Each number is 50 + 15 x the weight over its row's rms, rounded and kept within 0 to 99. Layers, rows and columns count from 0. The size before them is the row's rms in percent of the matrix's.

# layer 6 attention query, 128x160, rms 0.107, rows 17-31,49-63,81-95,113-127, columns 0-79
089:25 61 52 60 47 35 41 58 50 60 48 38 57 37 48 29 34 84 58 59 33 69 64 71 57 27 76 46 48 42 64 75 62 50 76 41 49 57 49 51 38 64 59 74 28 65 31 41 53 27 57 38 38 42 59 70 47 50 39 52 63 59 49 54 42 60 34 26 43 53 50 32 29 45 42 76 71 39 45 49
106:54 40 56 53 60 40 59 53 39 34 53 68 41 48 55 65 34 46 61 62 52 47 33 40 62 36 44 49 46 28 63 23 54 46 69 30 69 60 58 39 67 47 57 36 88 71 44 59 53 35 52 66 33 51 44 11 29 67 59 38 62 22 53 57 67 35 43 49 30 56 63 63 52 46 73 62 53 29 31 21
104:36 41 62 52 37 45 45 56 68 64 46 29 53 53 50 55 60 69 49 51 42 47 44 56 62 25 31 55 94 31 43 67 35 62 53 55 55 38 37 62 22 57 73 59 39 52 53 67 53 57 46 73 75 50 49 32 53 28 26 41 56 59 59 60 59 67 73 69 66 43 53 67 37 41 55 60 61 66 58 57
078:64 32 55 78 46 56 66 67 48 52 65 21 48 29 54 58 65 57 57 41 61 29 71 56 37 32 00 32 58 52 28 85 51 92 61 46 58 45 52 63 49 50 67 21 42 39 31 65 39 66 70 52 28 39 29 49 37 43 58 63 60 36 62 54 82 54 46 29 38 75 42 41 58 66 52 32 59 59 36 61
097:43 71 47 48 70 46 25 46 62 65 36 58 59 85 71 44 67 51 41 31 32 34 69 53 66 40 32 52 54 68 52 50 49 81 51 62 63 46 27 76 53 68 54 42 46 72 44 23 69 72 44 72 62 44 52 40 23 42 35 67 81 55 40 45 59 31 61 62 46 53 12 70 45 65 42 74 65 26 30 38
110:54 37 76 68 44 23 28 47 36 32 61 49 58 52 53 49 46 28 41 46 26 58 50 58 34 28 35 43 27 55 50 37 62 57 72 55 35 53 74 39 87 55 68 26 42 76 70 51 38 42 74 44 67 37 45 75 58 46 50 65 54 36 40 70 62 60 74 67 39 70 56 42 67 56 32 51 42 37 55 75
097:51 36 27 63 69 69 51 67 38 82 47 47 34 56 36 46 68 57 48 48 50 69 32 18 30 60 52 87 36 64 65 20 62 48 44 64 31 72 32 53 50 34 28 67 61 80 54 25 50 31 55 55 55 66 55 70 57 54 41 70 63 78 20 40 25 37 39 53 57 58 47 57 34 47 52 36 38 78 59 34
117:43 29 67 49 68 33 33 30 46 10 20 52 52 25 31 51 36 67 54 55 49 32 49 73 59 62 74 44 34 43 53 68 51 30 57 58 73 53 35 48 46 53 29 59 63 36 55 63 37 37 54 63 37 53 63 34 32 35 67 43 37 30 55 45 20 31 59 45 51 74 56 65 44 50 54 61 16 38 55 84
106:43 54 47 46 58 50 30 39 53 44 51 49 70 44 29 30 57 64 23 89 58 57 52 45 49 63 65 52 46 49 64 66 66 16 49 42 88 46 65 30 64 46 63 27 37 52 46 48 49 57 50 51 42 54 36 48 39 24 25 17 17 49 70 31 17 58 56 57 49 39 26 61 30 56 37 46 48 87 64 89
105:51 37 59 42 65 45 89 34 67 66 60 38 62 49 56 01 55 32 52 35 60 68 54 44 37 35 40 57 46 36 42 56 60 34 34 80 57 31 40 56 57 61 45 55 38 36 39 37 30 65 59 49 44 74 63 54 29 22 36 60 19 37 31 60 46 17 58 44 59 71 54 45 39 46 66 75 53 45 56 77
107:47 45 90 67 51 75 44 69 49 58 72 44 38 33 54 88 52 60 38 54 36 33 57 56 49 65 73 43 61 59 73 43 50 67 55 52 62 55 60 27 55 23 54 29 46 46 25 77 34 51 49 42 46 37 58 49 55 61 60 42 40 70 79 37 63 64 49 36 50 54 40 58 35 66 30 31 31 40 87 19
091:58 60 37 66 46 21 14 59 66 67 57 51 53 35 55 42 62 70 57 48 46 38 17 54 50 32 54 57 57 48 49 58 50 52 77 75 59 49 38 61 66 59 47 23 39 37 58 72 85 46 69 33 35 44 57 74 54 46 50 58 63 54 80 47 40 45 31 67 75 42 80 37 64 25 55 39 53 63 45 31
127:55 33 45 34 74 33 61 56 53 64 63 95 47 08 21 55 45 58 13 39 66 64 44 51 47 60 51 31 49 33 34 47 40 44 09 38 73 46 60 27 64 45 51 34 55 59 43 78 20 47 66 49 57 64 73 52 57 19 36 35 50 27 64 41 37 49 45 37 52 65 70 32 46 67 15 45 60 55 62 53
116:58 62 51 65 33 70 31 55 44 68 68 41 57 47 49 43 61 97 55 61 32 52 58 59 47 48 66 25 62 49 39 63 32 61 52 43 53 58 07 46 52 47 77 40 56 67 73 68 47 57 42 32 66 36 32 33 43 34 41 18 50 65 69 44 39 49 58 37 59 39 44 45 42 59 15 43 49 47 53 41
115:56 72 38 51 47 37 52 55 45 54 24 63 40 67 37 58 62 32 55 43 49 82 80 66 65 38 53 40 48 53 47 43 59 34 45 52 39 48 37 43 40 74 40 50 85 35 55 61 29 19 36 70 33 49 40 40 57 49 43 16 30 50 59 63 77 59 67 54 58 29 50 15 50 35 56 32 79 63 56 44
101:33 57 57 48 41 53 56 63 36 71 71 54 62 29 58 77 69 71 53 50 10 38 83 48 75 18 24 64 63 65 36 64 46 42 43 66 18 42 45 51 28 17 57 59 54 61 35 31 39 49 52 45 82 73 51 46 23 33 69 54 89 47 52 41 54 49 63 42 67 64 26 54 38 75 53 61 53 46 55 23
097:34 61 64 41 23 46 38 39 48 56 38 64 53 48 50 09 31 83 61 44 72 61 45 70 37 44 80 37 42 65 39 33 48 56 31 43 38 30 74 26 57 18 52 59 80 48 72 64 56 64 61 25 65 38 55 61 68 41 59 46 49 62 56 43 44 75 31 44 48 30 76 43 72 66 66 69 62 32 75 34
089:52 66 42 57 54 27 41 49 53 50 42 73 48 68 64 68 56 27 52 62 74 46 34 54 59 39 11 30 70 42 10 65 34 56 28 42 44 58 38 53 40 35 46 80 63 46 46 58 75 27 65 78 52 33 47 49 48 50 36 26 63 76 63 50 54 65 45 46 76 47 31 43 53 58 34 53 58 41 41 30
092:57 52 59 49 49 52 32 76 26 42 60 10 55 42 33 39 52 47 63 30 55 18 51 48 56 49 33 39 53 43 53 50 58 50 71 65 53 62 46 48 10 56 57 19 47 48 45 45 52 49 55 60 43 31 32 46 56 30 49 66 53 24 50 65 60 58 23 50 61 67 60 47 46 37 48 73 41 54 52 63
090:61 69 34 48 72 72 43 55 49 57 44 52 60 60 27 15 65 43 72 52 61 62 29 72 38 51 77 54 39 50 47 22 63 57 59 50 55 79 51 62 42 67 45 47 39 27 65 48 58 76 21 73 35 52 49 60 36 66 48 46 18 67 56 48 28 37 71 26 87 31 40 21 45 66 56 43 62 47 62 50
106:39 19 56 46 43 28 36 40 62 16 52 36 64 58 18 27 63 48 59 39 64 85 36 77 31 33 52 60 47 64 54 24 48 50 75 53 25 54 46 25 53 57 46 86 71 55 80 38 56 63 69 43 58 15 49 49 48 58 55 41 40 38 27 57 60 51 54 54 59 52 65 63 42 33 63 71 56 54 46 59
105:52 61 40 40 64 65 24 44 39 51 41 47 22 19 53 42 52 43 62 49 41 38 51 41 48 85 73 50 39 36 34 12 56 75 44 47 78 55 54 49 40 64 37 43 55 23 38 48 65 90 70 59 26 32 45 31 56 39 48 64 40 63 65 57 46 39 27 53 38 50 76 24 62 42 55 41 44 45 55 58
090:65 37 60 39 58 34 54 80 51 46 55 38 41 30 39 48 55 32 35 30 10 32 83 61 76 62 31 36 39 65 26 79 42 72 52 43 48 37 17 67 68 62 55 55 57 76 34 37 42 48 49 64 63 50 81 57 56 54 43 81 75 41 58 55 39 32 56 56 50 83 35 58 49 44 53 36 20 37 77 32
098:49 69 41 50 50 65 66 65 53 49 64 52 63 46 36 38 67 49 50 49 61 52 47 56 67 33 38 54 29 50 48 34 50 61 52 35 75 32 52 43 36 35 41 64 78 33 57 49 34 72 61 58 29 29 49 37 10 46 61 42 54 50 78 30 20 64 34 40 58 33 41 45 58 32 59 54 45 26 37 33
094:39 33 35 40 30 69 56 13 62 50 26 50 55 63 50 60 25 42 51 44 69 55 73 41 45 57 60 60 43 54 41 58 55 46 59 27 72 18 36 54 39 57 12 62 25 62 44 61 72 60 58 23 13 38 37 63 54 48 73 56 40 52 40 40 47 72 56 41 66 54 61 66 53 41 48 46 83 33 60 64
097:13 61 67 38 35 50 32 53 88 72 51 56 46 44 45 56 31 68 36 29 25 66 69 54 47 26 67 55 47 58 55 49 45 64 35 44 44 38 34 44 55 34 59 54 23 20 89 59 62 49 46 51 58 29 32 70 49 39 56 43 61 65 63 24 44 52 56 41 56 45 47 54 71 39 49 74 57 33 72 47
106:25 65 52 62 51 26 61 44 52 30 73 58 44 55 59 42 77 62 45 74 17 63 47 25 54 34 37 53 61 38 15 72 61 66 51 61 64 33 51 58 36 38 88 81 70 52 26 42 48 43 45 34 36 56 38 49 34 36 45 41 76 54 46 54 62 57 58 70 62 71 43 39 59 42 48 50 59 63 14 40
088:57 43 52 38 31 37 14 56 39 60 58 41 53 60 45 77 59 74 50 39 07 18 45 56 38 54 33 31 34 52 52 75 39 25 74 36 40 53 44 64 43 60 26 51 88 58 46 54 71 68 44 56 52 79 58 61 61 51 25 68 45 19 53 74 50 39 44 54 59 76 68 50 46 54 38 47 59 42 55 73
090:33 47 82 66 06 64 32 35 18 49 35 61 31 50 71 38 40 55 49 46 18 29 62 63 31 44 58 42 62 38 37 77 49 81 45 46 57 67 64 49 73 47 39 47 34 32 57 66 68 44 65 58 54 80 63 21 52 83 68 52 62 43 69 41 34 57 51 66 54 51 61 63 51 53 50 55 53 49 67 31
085:51 57 56 27 41 65 59 51 53 32 56 62 54 34 76 80 46 17 61 29 23 57 31 75 82 75 47 68 55 58 62 60 48 53 49 30 44 53 69 30 51 61 53 53 56 75 51 50 28 51 24 47 42 41 32 29 64 37 68 42 33 51 41 65 66 64 49 62 57 56 59 39 64 52 42 46 61 80 36 56
111:69 41 44 54 40 41 57 40 35 41 54 20 43 52 46 62 33 57 69 20 52 54 54 51 38 51 75 60 49 53 52 45 33 53 87 82 51 53 38 40 31 35 55 61 76 37 71 16 42 78 57 42 56 49 36 48 69 40 40 42 82 59 41 43 43 41 58 60 75 55 70 51 30 42 34 70 37 47 69 47
102:81 55 51 57 50 52 64 49 16 54 58 60 48 65 54 46 29 46 62 66 37 58 36 37 36 65 71 54 63 62 35 26 31 27 41 42 51 41 61 49 56 49 59 66 41 41 45 61 41 64 54 46 75 11 57 53 64 61 78 62 88 53 50 33 39 43 53 65 51 51 35 42 35 37 57 72 77 19 31 63
117:49 59 48 48 55 44 56 57 79 34 52 52 62 74 47 42 62 67 62 62 53 86 30 43 50 52 42 44 64 35 47 67 50 46 61 57 86 38 64 75 56 41 58 58 35 47 51 49 31 72 73 49 66 65 53 34 47 61 34 38 71 43 69 28 20 43 63 47 66 57 42 31 56 30 33 62 47 38 35 50
085:48 66 83 53 73 34 46 56 54 64 45 29 67 38 51 39 68 41 39 70 59 60 74 70 64 46 39 54 26 55 21 44 66 48 19 48 09 43 67 66 34 50 43 35 39 37 32 69 69 48 44 61 34 33 42 56 62 44 70 56 32 52 68 44 55 26 14 64 34 63 48 58 78 67 40 66 49 63 34 55
094:60 35 52 56 68 54 31 68 28 34 48 40 43 57 35 51 66 44 40 34 67 00 36 78 43 60 66 23 25 22 52 59 51 62 72 42 69 64 77 43 28 58 52 35 37 57 41 49 34 43 40 54 38 49 41 64 54 50 46 36 42 39 44 38 58 57 68 45 28 62 55 30 25 52 56 69 43 34 66 55
101:38 33 33 35 32 47 72 40 73 28 35 58 46 46 51 42 44 70 39 60 50 61 63 54 50 18 87 63 71 38 54 51 61 38 45 27 63 34 58 34 61 62 62 17 24 40 51 94 52 50 77 65 47 36 53 44 45 65 49 45 43 48 44 50 36 60 63 57 44 43 76 53 73 53 65 75 44 28 51 41
113:61 46 27 43 69 66 46 32 38 28 16 47 60 65 50 29 40 46 40 48 52 59 19 24 74 53 51 50 31 66 42 43 39 65 70 44 57 54 41 54 48 69 46 53 38 37 55 59 41 48 78 56 48 54 65 66 31 54 42 73 57 37 43 21 50 32 67 59 40 55 53 28 49 65 64 40 66 70 64 70
104:53 38 57 68 49 36 66 49 49 17 71 22 70 75 55 73 44 57 68 25 28 37 59 65 39 62 36 52 58 59 46 66 36 55 53 53 53 52 22 43 45 84 56 80 43 73 29 40 74 43 27 47 38 59 42 44 53 64 34 71 94 46 64 72 59 76 49 65 37 41 47 78 26 50 43 52 46 18 24 26
117:67 28 30 42 69 47 50 51 37 57 54 56 65 28 44 45 61 39 58 34 38 08 62 46 68 27 36 39 19 51 53 61 36 51 35 60 43 62 71 33 45 40 43 60 47 91 59 54 34 27 47 45 68 61 37 29 31 64 23 77 46 73 87 66 47 37 51 60 62 93 24 53 38 55 44 28 42 50 30 67
110:53 37 43 41 45 59 63 29 48 53 56 44 60 59 38 48 50 40 36 42 63 46 49 60 72 38 69 55 60 82 50 86 36 70 65 56 53 69 62 45 66 69 57 52 29 58 41 44 56 71 40 32 47 56 58 72 62 39 63 45 62 91 48 35 26 53 61 33 48 42 02 51 46 54 43 61 27 59 33 52
114:43 57 21 61 48 41 70 28 56 51 48 49 20 63 52 35 51 01 35 58 71 64 51 69 32 26 57 62 55 41 45 66 17 70 26 53 65 19 55 68 58 56 27 51 67 51 29 28 53 27 37 88 56 61 56 52 44 43 37 51 38 65 66 78 53 62 56 38 57 41 65 61 57 59 52 53 76 32 52 56
123:57 48 32 57 21 52 33 51 55 46 56 48 50 78 70 32 67 28 35 58 35 28 47 65 38 55 29 44 66 50 44 53 32 74 36 64 50 42 35 51 40 35 52 63 31 60 74 47 57 32 48 26 60 43 78 31 65 44 12 53 74 43 70 75 75 69 63 50 37 30 43 51 66 29 38 71 58 50 44 45
110:37 63 44 28 45 52 41 67 63 42 27 34 44 59 52 46 49 79 67 57 36 49 40 64 51 54 32 44 33 74 35 45 43 49 78 49 90 50 62 38 64 33 51 50 43 43 50 49 47 47 63 40 43 43 50 37 51 61 50 30 50 40 42 61 18 52 77 53 32 69 32 67 72 47 56 44 29 44 79 41
105:38 47 69 43 42 40 55 18 39 75 72 79 60 49 59 36 73 26 69 30 33 47 47 62 49 62 47 31 55 48 51 36 31 65 44 34 36 22 65 64 48 65 65 51 30 44 79 44 63 43 84 56 39 63 38 66 67 61 53 64 39 20 41 56 41 75 63 07 43 43 30 43 71 20 75 56 49 54 59 68
112:46 46 49 29 35 60 47 20 43 54 38 40 51 42 37 49 46 47 64 54 57 57 68 36 47 51 63 45 43 43 66 39 57 77 52 13 49 67 27 22 60 27 49 57 46 43 61 69 70 58 60 54 38 47 47 81 63 63 49 63 50 77 37 74 54 57 45 54 49 36 56 31 52 75 49 79 52 36 18 23
099:40 56 73 64 30 26 50 57 58 55 62 67 41 37 86 61 40 55 37 63 35 54 70 23 79 28 68 54 70 58 70 63 48 52 27 25 61 57 39 47 31 36 66 40 60 58 50 36 42 64 45 64 77 48 37 38 50 56 58 25 69 72 44 40 62 35 29 39 48 43 58 60 58 50 72 14 47 49 29 44
120:49 44 47 42 48 75 31 29 20 55 58 51 42 60 66 49 34 54 60 52 26 48 72 81 50 66 71 71 36 36 66 48 67 32 70 60 51 54 44 55 64 44 47 32 61 50 35 77 39 72 57 41 67 33 49 31 75 74 70 38 64 76 65 38 29 46 43 73 38 33 55 43 40 77 40 38 37 47 73 39
120:47 74 62 63 51 75 68 58 48 87 28 45 56 34 16 42 69 59 64 29 26 58 78 53 34 25 54 47 37 58 19 50 58 47 48 52 79 57 31 46 40 60 51 60 24 46 47 50 37 73 49 78 32 63 67 40 55 50 47 52 40 73 31 43 65 57 73 40 75 26 61 28 45 50 47 65 67 41 61 42
104:76 19 37 49 67 83 46 46 65 30 58 71 67 42 65 67 48 40 44 51 26 54 52 80 60 32 44 28 59 60 32 46 44 48 74 18 43 76 44 32 20 65 33 44 46 48 42 71 50 47 77 44 42 78 30 23 57 23 60 46 57 37 57 31 57 50 76 53 44 89 44 50 31 60 41 60 51 29 47 59
103:61 64 49 44 52 93 53 44 36 34 43 45 34 46 63 37 57 73 49 43 20 34 80 33 45 55 47 40 70 43 21 53 51 69 60 57 64 54 65 63 57 47 39 51 52 45 29 65 38 55 58 72 46 56 38 74 47 53 60 27 48 99 39 62 28 45 42 53 51 42 78 24 51 58 61 40 49 40 46 33
098:67 34 70 65 22 55 59 36 53 29 64 53 23 28 86 90 18 48 52 60 38 31 35 43 60 62 36 66 60 53 55 68 41 57 31 60 42 56 68 44 41 74 38 45 38 64 63 43 40 44 59 09 24 42 37 83 75 67 47 43 49 34 45 57 29 60 44 41 71 72 75 25 50 52 72 31 59 39 35 78
110:58 77 77 38 56 35 35 59 56 60 28 50 74 51 43 45 79 76 39 45 39 47 57 37 29 47 65 90 49 58 31 35 46 98 42 68 61 05 56 73 49 61 36 32 60 22 54 41 47 52 51 53 55 15 60 43 59 66 24 85 68 59 56 44 40 37 34 33 48 16 21 46 52 42 43 42 41 78 50 33
118:57 52 66 55 36 41 60 27 55 38 42 62 62 35 40 47 77 59 34 52 67 45 69 50 58 42 74 76 48 02 40 83 75 48 49 35 60 39 29 53 43 34 68 59 35 41 41 56 44 54 43 63 43 52 56 39 64 54 36 60 31 12 56 66 40 56 85 48 48 42 52 16 48 37 47 38 48 30 39 62
108:29 63 50 62 22 42 31 41 48 45 38 56 41 60 53 62 44 69 42 34 66 51 50 42 50 69 48 45 40 73 59 44 29 39 51 25 67 70 55 68 74 63 40 54 57 72 17 53 31 48 85 68 71 57 56 12 60 41 63 43 44 48 61 45 48 33 47 53 54 34 77 60 38 48 32 59 65 54 56 25
127:58 41 57 44 49 56 51 63 47 53 74 20 54 52 48 55 48 13 73 51 68 59 51 41 54 60 41 34 60 55 75 58 63 32 41 51 44 59 57 36 19 61 61 32 55 71 65 66 52 39 41 44 57 45 39 40 28 55 52 59 55 48 65 63 45 63 31 28 47 66 52 56 27 41 74 48 46 56 47 84
113:41 55 45 17 39 43 63 60 56 48 81 52 55 23 59 37 71 80 28 48 81 39 53 65 60 48 56 22 38 67 64 53 40 24 42 63 50 52 40 56 50 21 40 42 66 64 30 48 58 58 41 26 62 30 38 26 48 36 02 37 70 30 53 91 23 61 37 67 51 60 60 48 33 58 50 39 44 57 57 38
114:42 43 60 46 57 58 60 36 53 46 49 34 41 26 34 41 67 44 26 30 33 47 44 80 45 36 55 73 68 63 43 60 19 35 45 66 53 73 78 47 81 34 74 45 70 62 41 56 28 78 33 40 45 63 56 21 42 49 54 39 54 57 38 78 48 58 38 35 49 27 60 39 60 67 61 48 66 72 32 51
123:44 54 54 41 57 47 65 65 28 64 50 47 28 24 28 70 54 71 48 59 34 68 55 72 43 54 40 50 73 57 53 24 70 60 18 71 70 20 68 28 60 55 41 41 86 54 22 45 34 49 50 40 40 70 42 68 51 35 54 24 32 40 52 69 54 34 44 16 51 64 29 64 46 44 32 55 47 56 74 61
110:57 74 57 35 38 35 60 62 51 49 41 40 63 41 63 72 35 51 32 72 26 75 83 33 44 45 56 58 60 42 79 56 32 26 47 46 33 66 34 40 47 41 55 34 65 58 31 69 34 60 66 82 56 45 53 38 32 56 57 52 68 66 45 48 78 63 46 42 54 79 64 59 50 65 32 69 45 51 36 31
115:44 46 44 69 72 49 62 73 48 48 55 72 58 53 39 45 50 65 45 71 45 89 57 49 54 47 51 44 33 44 65 57 30 25 23 25 84 73 58 12 66 24 58 51 68 66 33 81 31 05 48 59 35 66 20 10 63 65 48 18 55 62 44 71 49 45 41 36 56 54 54 40 25 53 44 45 52 56 62 41
# layer 6 attention key, 32x160, rms 0.0965, rows 17-31, columns 0-79
101:57 17 51 43 62 62 51 53 55 35 38 46 55 32 61 71 22 32 47 78 46 50 68 39 66 37 29 47 36 58 68 64 31 61 31 68 75 56 66 37 58 73 50 60 77 63 37 60 61 44 30 52 44 44 58 31 21 45 64 56 21 60 48 59 36 41 33 57 59 50 61 46 33 54 52 50 64 58 27 57
115:37 49 43 43 49 42 55 45 31 28 24 51 40 45 46 59 24 59 57 69 62 48 45 51 63 34 50 34 50 58 73 37 52 46 48 44 61 39 31 42 45 62 42 58 31 77 25 34 42 63 77 71 37 41 62 55 74 68 50 24 44 25 45 52 69 61 37 29 48 63 52 49 37 62 37 73 55 70 46 06
103:54 61 54 55 33 74 61 52 65 30 40 45 62 42 32 77 66 38 27 54 53 48 38 59 72 25 23 56 41 62 55 66 51 70 19 41 51 24 59 60 50 30 57 31 65 62 41 30 64 46 54 71 58 46 27 47 45 30 67 50 38 58 20 24 65 36 14 51 35 57 46 38 40 49 63 53 60 29 51 46
120:55 39 50 36 72 70 44 53 33 42 24 47 46 52 47 42 82 53 54 62 22 28 52 61 50 71 29 58 54 32 35 36 42 89 44 35 42 54 49 40 21 47 19 36 42 77 48 47 43 33 23 87 73 55 27 41 30 43 50 77 53 15 50 58 52 41 55 27 38 58 53 44 61 47 48 49 79 62 64 36
099:19 72 48 55 60 85 43 56 57 60 47 43 45 32 56 70 38 39 47 56 36 43 62 05 50 41 39 74 33 56 70 42 58 59 44 39 46 55 46 70 60 68 51 55 43 35 64 59 54 51 37 15 45 88 79 42 28 47 53 49 35 76 46 29 24 55 54 68 62 58 33 55 58 72 63 51 40 58 31 46
097:72 50 32 37 43 41 34 50 56 61 52 64 76 48 59 46 60 59 65 55 23 25 36 72 25 57 45 32 35 62 49 62 51 50 69 43 53 38 28 48 69 49 34 50 20 54 63 73 44 37 50 53 42 63 55 21 39 60 49 73 31 35 52 45 42 31 35 56 52 78 19 60 31 25 49 36 60 69 59 50
103:64 84 30 65 78 74 54 63 52 39 55 50 66 32 54 37 79 41 37 52 59 55 26 42 50 63 40 29 66 48 67 65 58 29 51 34 41 75 30 24 57 28 36 64 52 59 50 44 57 60 56 64 44 45 42 39 54 43 57 52 23 79 51 47 30 49 79 44 57 48 64 67 53 47 34 36 23 67 49 60
104:74 43 75 54 60 71 50 34 56 40 12 86 51 60 45 71 54 50 52 31 49 75 53 57 37 50 73 43 28 56 26 68 73 56 39 41 63 47 54 46 63 39 49 51 59 26 69 43 26 53 41 59 57 50 33 46 39 29 68 56 55 60 32 20 35 52 59 44 38 57 52 72 48 48 54 50 40 52 79 27
103:52 47 60 52 30 23 77 72 65 41 46 35 33 51 58 37 26 67 54 60 59 88 54 75 43 55 58 31 43 58 68 43 52 45 44 27 60 23 43 41 25 56 56 45 83 55 24 47 41 48 55 69 30 43 66 77 53 13 80 50 61 43 41 63 72 41 42 59 26 54 60 61 24 51 50 37 40 35 61 39
108:34 28 45 36 36 35 71 32 45 68 71 58 59 69 50 42 56 46 56 43 10 29 51 63 38 82 66 50 51 61 53 34 74 56 35 57 49 38 32 79 39 39 53 64 86 53 54 54 49 34 72 51 48 51 29 77 53 55 75 47 32 47 47 67 53 52 52 63 72 52 35 40 75 55 56 30 63 41 65 27
106:58 76 47 31 31 58 27 57 43 73 58 46 64 56 55 67 55 51 47 80 57 29 40 40 61 52 52 82 70 36 25 76 58 19 58 34 65 78 51 43 71 64 50 62 55 72 51 50 39 36 19 46 46 45 50 31 45 46 50 53 62 60 40 58 51 28 51 55 44 40 26 50 32 54 45 50 42 50 54 32
104:54 58 46 67 52 30 36 51 44 55 71 27 49 66 80 34 51 51 53 33 34 58 75 39 64 56 46 44 30 50 36 61 72 59 56 59 27 64 52 61 65 54 53 60 46 55 73 47 68 43 28 63 43 32 26 55 34 45 73 44 40 72 57 24 31 22 31 61 44 46 49 53 46 63 69 29 55 54 45 46
113:51 76 55 37 62 19 52 49 52 53 62 79 43 30 49 65 45 55 59 52 54 99 74 59 57 52 31 41 17 47 21 40 23 56 45 45 59 47 63 49 31 77 55 46 57 57 49 33 61 63 39 69 65 42 37 22 52 45 53 12 55 47 38 44 69 40 45 41 47 82 38 36 52 40 53 71 65 27 65 41
100:50 69 19 50 46 40 43 73 30 41 68 53 49 53 29 69 44 56 59 35 32 16 44 51 54 62 64 56 57 41 53 49 60 62 65 16 52 49 59 33 35 46 55 64 60 41 51 35 54 77 17 42 28 29 59 57 64 29 19 46 57 59 43 64 66 54 56 62 46 57 53 48 30 36 58 47 50 60 48 50
110:25 66 42 50 68 31 74 51 51 54 70 87 38 46 37 57 52 46 46 59 60 69 60 71 72 65 67 54 43 19 42 54 36 48 60 80 61 34 55 48 55 41 47 47 86 52 29 49 36 54 51 41 23 49 78 51 59 57 50 37 46 56 76 47 53 50 65 36 43 60 35 34 73 39 55 46 45 42 30 50
# layer 6 attention value, 32x160, rms 0.0757, rows 0-2, columns 0-79
100:65 67 59 50 60 37 62 68 58 63 79 23 30 67 58 28 73 74 49 63 22 40 55 59 46 35 50 57 53 44 55 56 42 36 54 61 51 43 22 46 40 28 32 37 46 52 84 40 34 52 54 54 51 50 46 48 58 46 69 57 48 48 67 41 26 46 34 42 38 33 57 52 75 85 37 56 50 27 60 52
087:38 75 73 48 91 53 72 68 15 46 64 48 18 61 60 46 48 36 46 44 52 62 43 48 43 48 40 76 47 34 49 80 22 62 52 60 39 41 44 40 50 55 48 71 40 37 34 79 64 41 30 51 49 47 36 68 45 63 66 52 66 50 67 51 56 58 43 50 77 32 57 53 56 39 47 52 52 34 49 40
105:55 52 46 47 39 64 46 31 52 56 38 34 71 66 66 38 46 64 61 36 42 50 63 71 37 85 49 44 29 76 50 52 78 54 26 54 66 63 51 38 88 32 38 47 36 80 59 50 42 49 67 63 41 35 53 45 37 44 60 44 63 85 77 47 36 54 45 66 49 51 35 35 44 62 50 43 48 34 52 51
# layer 6 attention output (transposed), 128x160, rms 0.298, rows 0-2,32-34,64-65,96-97, columns 0-79
111:52 30 60 61 44 42 46 45 57 62 49 67 37 42 59 72 45 37 43 34 45 56 58 50 57 47 50 22 58 60 36 69 13 35 60 34 33 70 75 41 71 76 47 49 49 29 33 38 31 41 56 48 36 67 62 35 67 69 34 67 37 32 54 55 86 37 44 52 44 64 51 46 54 53 57 49 69 48 34 25
088:40 86 55 74 32 63 34 58 57 64 63 56 57 64 48 54 65 62 72 56 59 35 60 47 50 59 52 49 37 78 35 35 49 32 23 38 50 43 61 65 78 80 55 63 65 52 47 21 32 46 55 62 29 46 28 45 46 35 64 38 12 27 51 37 73 49 45 69 33 64 49 48 41 44 46 55 65 79 50 56
097:37 42 77 28 57 64 79 44 38 33 49 34 64 60 49 38 33 49 42 62 70 36 22 40 42 46 91 53 57 37 58 39 41 51 37 50 64 31 30 63 45 75 43 68 64 27 49 61 60 80 34 43 38 72 45 43 30 18 46 60 34 44 55 30 46 53 58 49 75 15 48 35 79 65 71 55 39 48 31 58
093:57 57 44 53 43 74 25 44 49 32 39 64 52 40 52 50 36 59 58 44 49 78 42 52 45 80 39 45 68 42 39 40 43 47 55 43 60 43 56 57 61 44 50 51 56 47 62 52 53 58 17 56 64 29 24 57 76 47 52 37 36 61 44 35 76 46 39 58 47 46 67 39 55 45 43 85 85 47 83 45
088:64 44 31 41 67 73 33 24 46 51 35 37 30 42 34 40 60 84 68 42 69 39 22 42 53 43 81 49 54 41 65 85 54 56 61 41 61 64 63 41 57 37 33 43 30 68 46 45 65 45 61 30 42 14 56 55 51 60 39 62 65 27 54 64 30 60 62 29 66 56 47 65 53 41 43 37 27 65 57 20
114:67 59 52 79 49 36 07 63 77 42 78 45 43 70 50 52 37 38 59 64 62 59 44 35 62 28 37 02 46 70 53 63 48 56 54 48 51 74 50 47 61 53 64 28 68 54 56 42 55 36 66 53 52 58 47 84 44 56 46 46 39 42 43 89 39 33 51 28 41 82 75 62 26 41 50 37 63 52 40 32
099:55 51 28 42 60 73 53 43 39 82 27 29 48 34 39 26 48 41 44 42 51 63 63 22 51 50 57 91 31 69 55 39 50 32 34 29 56 40 54 38 45 22 66 55 47 99 63 42 79 49 70 45 66 48 54 83 28 49 52 24 82 46 51 52 33 69 44 62 48 39 35 67 28 49 64 24 10 64 51 59
082:67 51 42 38 46 47 50 31 52 49 39 62 54 30 67 43 90 45 40 85 52 63 30 49 68 60 55 55 46 72 40 30 35 69 29 56 41 50 66 62 33 43 60 45 43 59 38 54 25 36 60 53 76 66 46 45 44 67 57 34 62 46 69 55 42 46 34 78 46 64 53 51 44 14 35 24 32 26 65 52
100:20 62 57 15 46 20 54 64 51 24 38 60 42 70 55 33 60 82 57 87 79 39 42 47 45 62 54 45 71 59 46 40 53 48 55 86 47 31 11 75 47 44 39 34 66 52 25 53 65 73 69 61 36 55 54 21 58 52 65 58 60 45 27 53 31 47 83 27 65 66 51 39 32 56 18 29 52 55 66 53
096:42 43 46 50 28 37 62 65 51 43 55 52 73 46 31 46 49 38 41 29 46 51 76 46 34 58 33 17 64 45 32 23 24 39 88 59 44 84 28 38 44 43 41 14 35 45 75 56 48 78 26 35 46 57 61 37 49 28 38 31 40 71 47 74 55 63 59 45 46 44 36 14 61 49 66 65 63 27 33 58